Weights of a small GPT-style language model, trained from scratch on English Wikipedia: 8 layers.
Each number is 128 + 24 x the weight over its row's rms, rounded and kept within 0 to 255. Layers, rows and columns count from 0. The size above them is the row's rms in percent of the matrix's.

# layer 2 MLP down (transposed), 1344x256, rms 0.0632, rows 929-932, columns 0-255
size [110 104 104 104]
[[141 104 152 108 116 100 157 117 118 177 184 109 162 132 151 160 123 129 116 163 148 172  97 140 172 179 108 148 142 146 114 140 129 106 116 124 172 101 136 114 164  98 145 153  99 128 123 107 124 148 144 134  99 121 161 122 144 133 109 155  99  92 155 112 160 147 147 149 111 174 139 108 114  72 119 157 137 107  76 135 171 125 151 136 101 134 140  51 116 147 121 128 128 116  86 162 115 137 124  88 150 128 100  90 124 117 114 152 106 126 126 143 173 132 159 138 109  93 123 129 140 135 139 134 115 128 106 146 130 126 144 132 119 132 128 121 137 118 126 126 127 139 116 165 165 131 136 127 121 127  92 121 111 116 168 144  90 132 125 117 161  89 154 129  79 103  96 101  85 121 133 127 117 122  99 136 169 117  93 130  91 132 120 151 134 146 116 194 163 160 179 167 129 157 109  79  92 115  90 122 110 173 136 145 127 167 143 127 150 131 118  84  75 109 142 120  83 157 109 108 133 129 171 139 126  97 178 136 119 121 122 139 148 104 163 155 128 143 143 154 132 110 137 150 134 124 109 110 129 109 128 132 123 109 100 158]
 [162 135 118 198  78 143 130 118 112 110 143  39 122 122  79 140 160 154 114 137 148 110 115 102 122 110 101 124 141 131 124 104 133 183 125 125 137 139 175 122 129 150 122 103 136 104 101 122 163 124  96 162 121 120 148 136 125 132  89 107 109 144 102 113 140  79 147 160 104 107 119  98 142 119 120 136 121 122 143 138  99  87 113  96 107 152  90 156 142 146 105 151 161 136 128 128 129 131 144 158 117  93 111  97 102 151 137 129 138 133 114 127  94  66 135 123 147 137 135 106 144 139 133 139 141 127 105 132 107 134 130 145  89 129 143 121  95 113 107 154 140 118 111 119  90  89 100 121 107 139 154 152 130  96 126 108 154 155 139  92 133 161 158 139 157 100 150 137 103 168 105 141 135 158 110 117 160 134 116 155 148 170 124 109 109 110 131 123 152 150 173 102 149  92 123 116 160 109  98 203 117 155 105 140 161 169  85  66 152 130 134 122 113 151 100 145 135 129 167 131 144 157 154 170 154 157 128 125 116 124 163 144 156 126 151 141 138 148 157 170 161  94 166  98 154 160 128 136 130 133 120  93 143 145 134 105]
 [111 113 189 109 164 132 144 149 137 128 108 145 126 151 132 150 107 135  92 126  93 120 134 128 115 129  91 107 126 131 131 101 130 110  98  75 148 108 128 119 163 124 140 125 120 142  89 110 123 170 110 134 134 138  89 146  78 131 151 124  69 104 134 118 136 144 133  95 125 154 137 109  87 143  79 151 127 119 145 107 137 125 173 133 101 149 121 130 146 112  94 127 126 118 123 144 118 145 132  96 191 157 124 154 161 116 106 132 139 129 110 147 133 174 113 133 155 110 123 149 107 168 121 160 156 135 136 137 117 145 106 137 100  84 132 146 107 145 130 104 143 134 107 133  82 125 106  99 109 134 113  59 153 110 176 123 142 123 138 126  77 158 138 140 185  99 177 160 154 108 115 156 149 105 163 144 122  88 108 146 136 110 141 122 130 165 124 136 111 164  95 143 123 136 139 163 127 150 109 126 121  92 100 103 139  94  86  96  82 149 157 150 129 152 135 163 136 115 149 102  84 125  77 115 130 100 141  75 170 118 109 152 138 115 116 115 117 160 125 181  89 136 137 160  88 139 134  93 126 141 136 117 112  79 126 132]
 [102 125 109 109 177 155  93 143 191  97 114 113 105 129  98 124 131 147 133 114  73 117 128 142 149 129 118 110 144 132 140 115 103 104 110 143 128 112 105 148  96 154  77 126 143 117  90 167 145 144 141 131  97  88  98 151 111 129 138 121  85 109 137 131 156 113  92 148 149 144 169 139 136 117 126 148 112 146 117 102 126 101 104  86 109 156 150 116 119 146 149  90 100  88 140 116 123 107 126 120 125 126 129 129  96 138 165 154 104 101 131 137 122 126 134 132 112  90 127 114 135  67 153 116 112  85 125 135 134 187 115  89 147 102 137 116 104 163 160 170 127 152 103 114 193 107 112 155 124 101 150 138 115 144  94 160 125 109  88 139 113 138 110 148 113 135 112 117 109 139 158 106 135 109 125 153 166 120 149 126 103  90 139 131  87 107 130 114 120 123 148 106 195  96 100 165 159  97 150 168 100 121 127 127 111 106 109 157 113  92 169 129 120 121 159 135 135 171 124 102 149 104 185 109 113 128 123 143 122 149  96 125  61 163  86 135 151 149 111 161 161 154 124 133 142 147  79 114 123 130 118 122 150 147 116 116]]
# layer 2 MLP gate, 1344x256, rms 0.0733, rows 930-933, columns 0-255
size [102 106  97  93]
[[126 103 133 117 115 201 133 153 116 131 162 180 129  84 125 138 126 135 135 134 102 147 141  98 124 136 144 106 100 146  94 170  98 125 154  86 109 130 153 108  87 217 143 133 122  97 119 133 106 146 137 111 127 157 119  85 168 118 129 149 117 111 139 112 126 128 119  70 138 120 126 141 102 158 164 115  86 120 131 173  93  85 153 115 122 147 150 154 116 112 117 116 108 154 132 132 171 157 151 107 138 134 178 130 119 149 113 158 113  89 161 120 113 103 135 132 118 116 140 103 136 138 144 134 137 118 136 126 121 121 147  83 184 108 109 135 126 159 125 143 121 141 152 108 130 141 143 147 138 148  85 106 144 136  77 117 125 110 138 136 149 127 146 114 132  88 110 149 118 160 116 143 159 147 126 152 102 131 150 153 117  87 126 105 175 159 176 144 103 145  90 139 145 142  87 147 140 126 120 128  82  98 108 155 108 117 132 153 139 121  90 118 101 103 125 142  84 126 136 145  99 106 100 167 113 120 157 142 115 165  90 139 110 113 123 167  86 170 191 112  97 108 107 133 155 127 104 137 153 159 153 121 122 121  93 116]
 [119 175  75 164 114 130 130 139 100 104 132 168 135 143 136  86  86 143 134 124 177  87 123 122 103 115 141 120 126 121  88 145 154 133 176 185 128 130 113 132 111  76 110 125 137 142 140 151 132  93  91 111 100 161 141 142 124 151 112 111 147 144 113 130 153 123 122 144 146 170 123 124  98  69 101 134 177 114 157 143 125 125 141 129 104 113 127 167  95 157 147 106 154 134 159 105 122 130  87 110 123 128 158  88 124 101 163 132 135 114 125 134 152 151 114 140 102 113 130 140 151  75 152 170 126 127 132 148 131 121 154 150 141 123 171 137 128  90  89 146 109 149 207 116 145 125 100 136 140 124 138 133 110 155 100  82 120  98 150 106 102 170 115 106 129 170 113 143 125 126 143 108 111 112 136 147 124 120 139 140 158 132  92 110 134 152 138 160 118 117 132 115  81 136 103 103 155 152  89 156 117 135 130 143 110 117 107 136 109 122 122 121 171 127 126 154 143 126 109 143 138 128 122 129 105 120 203 116 137 120 133  86 151 106 156 105 120 141 139  70 120 152 116 138 145 155 154 109 164  65 133 165 159 187 119 128]
 [143 114 121 167 100 120  76  90 145 131 135 149 157 140 138 132 130 158 118 105 160 116 107 108 127 149 124 142 152 135 103 124 112 157 106  95 134 150 111 129 114  94 152 190 145  97 130  85 113 149 164 167 158 127 176 142 124 126 103  86 162 183 136 146 129 140 161 111 128 105  81  86 134 108 108 129 104 123 123  84 138 165 123 110 136 125 122  80 152 150 140 171 149  47 153  83  87 136 173 147 133 145 130 171 118 169 108 104 108 161  81  94 140 163  87 133  93 142 154 127  88  88 113 108 132 138 122 121 104  95 121 118 139 119 133 112 140 106 141 121 150 113 144 100 123 119 124  99 126 133 145 114 147  98 172 126 109 133 138 143 104 129  84 107 141 144  85 126 152 147 122 127 141 141 145  92 103  78 139 120 119 139  97 146 127 152 136 137 127 128 110 121 142 114  91 124 112 126 105 111 130 166 109 137 102 153 135 110 140 168 140 172 107  99 120 157 135 159  88 127 134 165 145 141 132 108 125  93 100 128  95 140 171 114 138 127 153 147  90  98 123 150 170 117 108 129 123 100 106 159 130 149 114 104 110 139]
 [ 84 163 137 122 133 110  89  85 130 120 114 103 153 110 136  89 167 108 126 176 147 145 120 142 126 125 131 117 139 150 110 144 132 102 104 105 130 146 143 122 117 160 163 163 125 156 149 127 178  97 144 129 125 128 108 121 120 120 155 124 116 117 147 143 142  96 164 135 159  81 107  83 108  97 160 149 107 116 175 111 159 154 171 130 136 127 104  93  98 112  94  97 190 126 104 152 106 111 108 129 103 134 115 125 167 177 125 170  97 134 123 110 161 135 135 141  94 125 166 130 125 122 129  89 113 119 119  49 116  87  96 158 139 105 153  97 121 123 110 145  96 126 128 102 132  79 123 161 112 101  90 153  87 151 137 114 129 125 161 115 152 126 170 154 119 134 114 121 101  81  97 137 129 122 133 103 143  94 134  97 154 136 111 111 144 154 108 148 115 123 115 124 213 118 146 130 133 116 118 124 125 145  92 129 125 160 131  93 105 104 139 143 136 140 180 156 107 120 131 139 108 111 146 129 138 147 133 113 147 136 110 175 163  90 179 152 127 116 123 115 136 122 110 111 183  90 140 134 137 108 117 150 154 114 133 146]]
# layer 2 MLP up, 1344x256, rms 0.0733, rows 930-933, columns 0-255
size [100 100 100  92]
[[134 145 124  94 160 128 131 123 163 156 153 174 129  79 141 164 123 130 110 138 102 142 136 130 152 125 138 125 109 136 139 164 120 131 141 124 140 130 157 131 147  86 107 136 127 125 130 126 122 133 145  76  91 149 114 170 167 155 147 128 121 107  95  89 180 152 130 109 130  72 143 142 122 127 123 154 119 188 151 148 110 150 155 131 134 109 152 118  97 134 112 125 118 119 100 135 140 112 105 126 153 134 140 131 118 111 125 115 150 150 174  96 149 122  96 105 102 176 109 136 186 103 115 129 142 203  80 127 111  98 141 141 101 143  81 144 154 156 129 145 151 136 124 110 135 124  97 157 139 151 162 130 142 139  84 111 145 104 146 143  92 138 148 151  70 141 118 124 152 158 129 142 108 133  75 157 137  89 107 115 136 160 139 172  85 156 117 173 162 156 131 139 120 167  86 144 141 160 157 118 120  95 132 146  96 145 121 188 140 136 141 129  98  58 151 116 131 139 103 128 133 124 143 163  83 126 134 114  91 152 109 164 120  93 102 147 158 146 163 126 107 126 114 122 153 132 124 103 137 139 139 141 129 103 133 112]
 [184 144 117 147 140 100 112  90 125 131 124 107 139 125 114 116 145 149 162  96 132 126  85 126 162 123 111 170 123 116  84 138 120 171 127 190 123 118 134  98 161 147 116 149 159 119 124 155 122  95 126 150 127  99 152  87 141  91 105 115  94 143 114 153 135 115 139 154 125 191 112 145 165 134 165  76 105  81 121 131 100 114 129 165 158  98  70 136 153 140 112 134 120  88 118 120 137 120 108 138  78 146 146 106 143 128 156 134 141 143  94  95 132 131  87  91 136  95 115  96 116 106 143 116 133 145 150 117 129 130 107  88 136 125 127 133 151  86  81 151 108 115 167 101 105 117 149 164 148 135 122 142 104 141 151 103 101 142 155  85 175 132 123 129  92 141 110 127 146 104 136 137 107  99 133 135 147 107 133  76 131  96 115 121 108 121  93 124 166 121 149 111 135 106 129  85 139 119 137 152 129 103 143 138  83 153 128 152 160  99 138 128 123 108 164 113 136 111 114 108 138 148 125 129 153 114 140 168 108 144 119 117 125 127 136 155 166 109 148 119 126 106 135  83 168 101 146 142 150  69 137 134 101 211 121 149]
 [116 138 145 145  93 145 112 142  79 156 129  96 123  91 125  94 103  82 143 146 114 133 141 114 125 102 118 137 134 113 131 149 160 130 154 101  86 159  75 120 153 135 130 108 117 126 133 112 138 100 144 121 120 128 139 149 139 144 131 146 160 159 143 102 126 140 130 109 125  94 114 148 108 135 135 112 107  96 114 114 126 157 122 103 118 127  96 125 125  69 125 145 125  96 117  96 135 136 133 140 179 126 125 146 122  99  98  99 105  77 109 158 122 163 179 135 168 123 149 154 123 141 113 108 184 100  69 107 175  94 128 145 113 139  94 139 142 118  84 144  96 103 133 149  95 138 139 143 163 101 123 104 145 123 140 124  64 160 114 144  62 152 111 125 123 103 159 106 122 127 126 116 157 139 131 144  75 167 124  75  70  58 113 142 154 118 127 113 109 153 147 101 117 121 157 124 128 136 111  94 114 145 185 142 135 142 127 100 137 142 129 105 131 145 126 116 115  98 128 119 160  95 120 164  87 117 147 119 177 114 155 137 101 106  93 153 134  97 137 119 126 106 132 145 161  97 119 153 139 127 156 130 134 162 170 114]
 [118 185 116 133 129 125 111 127 131  98 133  93 149 139 168 132 176 108 140 152  80 192 139 107 145 113  97 146 144 152 108 150 133 109 113 115 123 151 114 127 132  91 125 137 130 108 119 126 168 133 131 147 118 148 127 126 154  86 123 160 121 126 147 114 137 124 143 162 133 111 121 108 122 109 159 120 123 118 185 105 133 144 127 122 106 100 108 108 113 138 108  81 158 114  99 133 124  99 142 105 110  55 119 100 173 162  98 154 106 130 104 157 129 132 127 125  84 109 118  80 134 146 166 130  82 157 118  51 120 120 120 158 122 142 150 125  91 134 110 154 108 122 120 154 142 127 106 168 147  83 151 122  90 138 129 119 129 131 208 126 134 112 133 149 126 140 143 103 104 109 107 144 139 127 107  88 122 124 109 124 127 119  93 106 118 148 129 179 129 118 136 140 204 131 108 116 131 127 137 144  97 107 148 179 110 126 146 130  99  89 174 134 108 144 160 127 109 110 125 119  62 128 146 115 156 130 135  99 139 153 134 160 157 126 147 141 138 113 123  87 115 112 104 136 176  94 132 135 157 140 144 123 117 100 185 116]]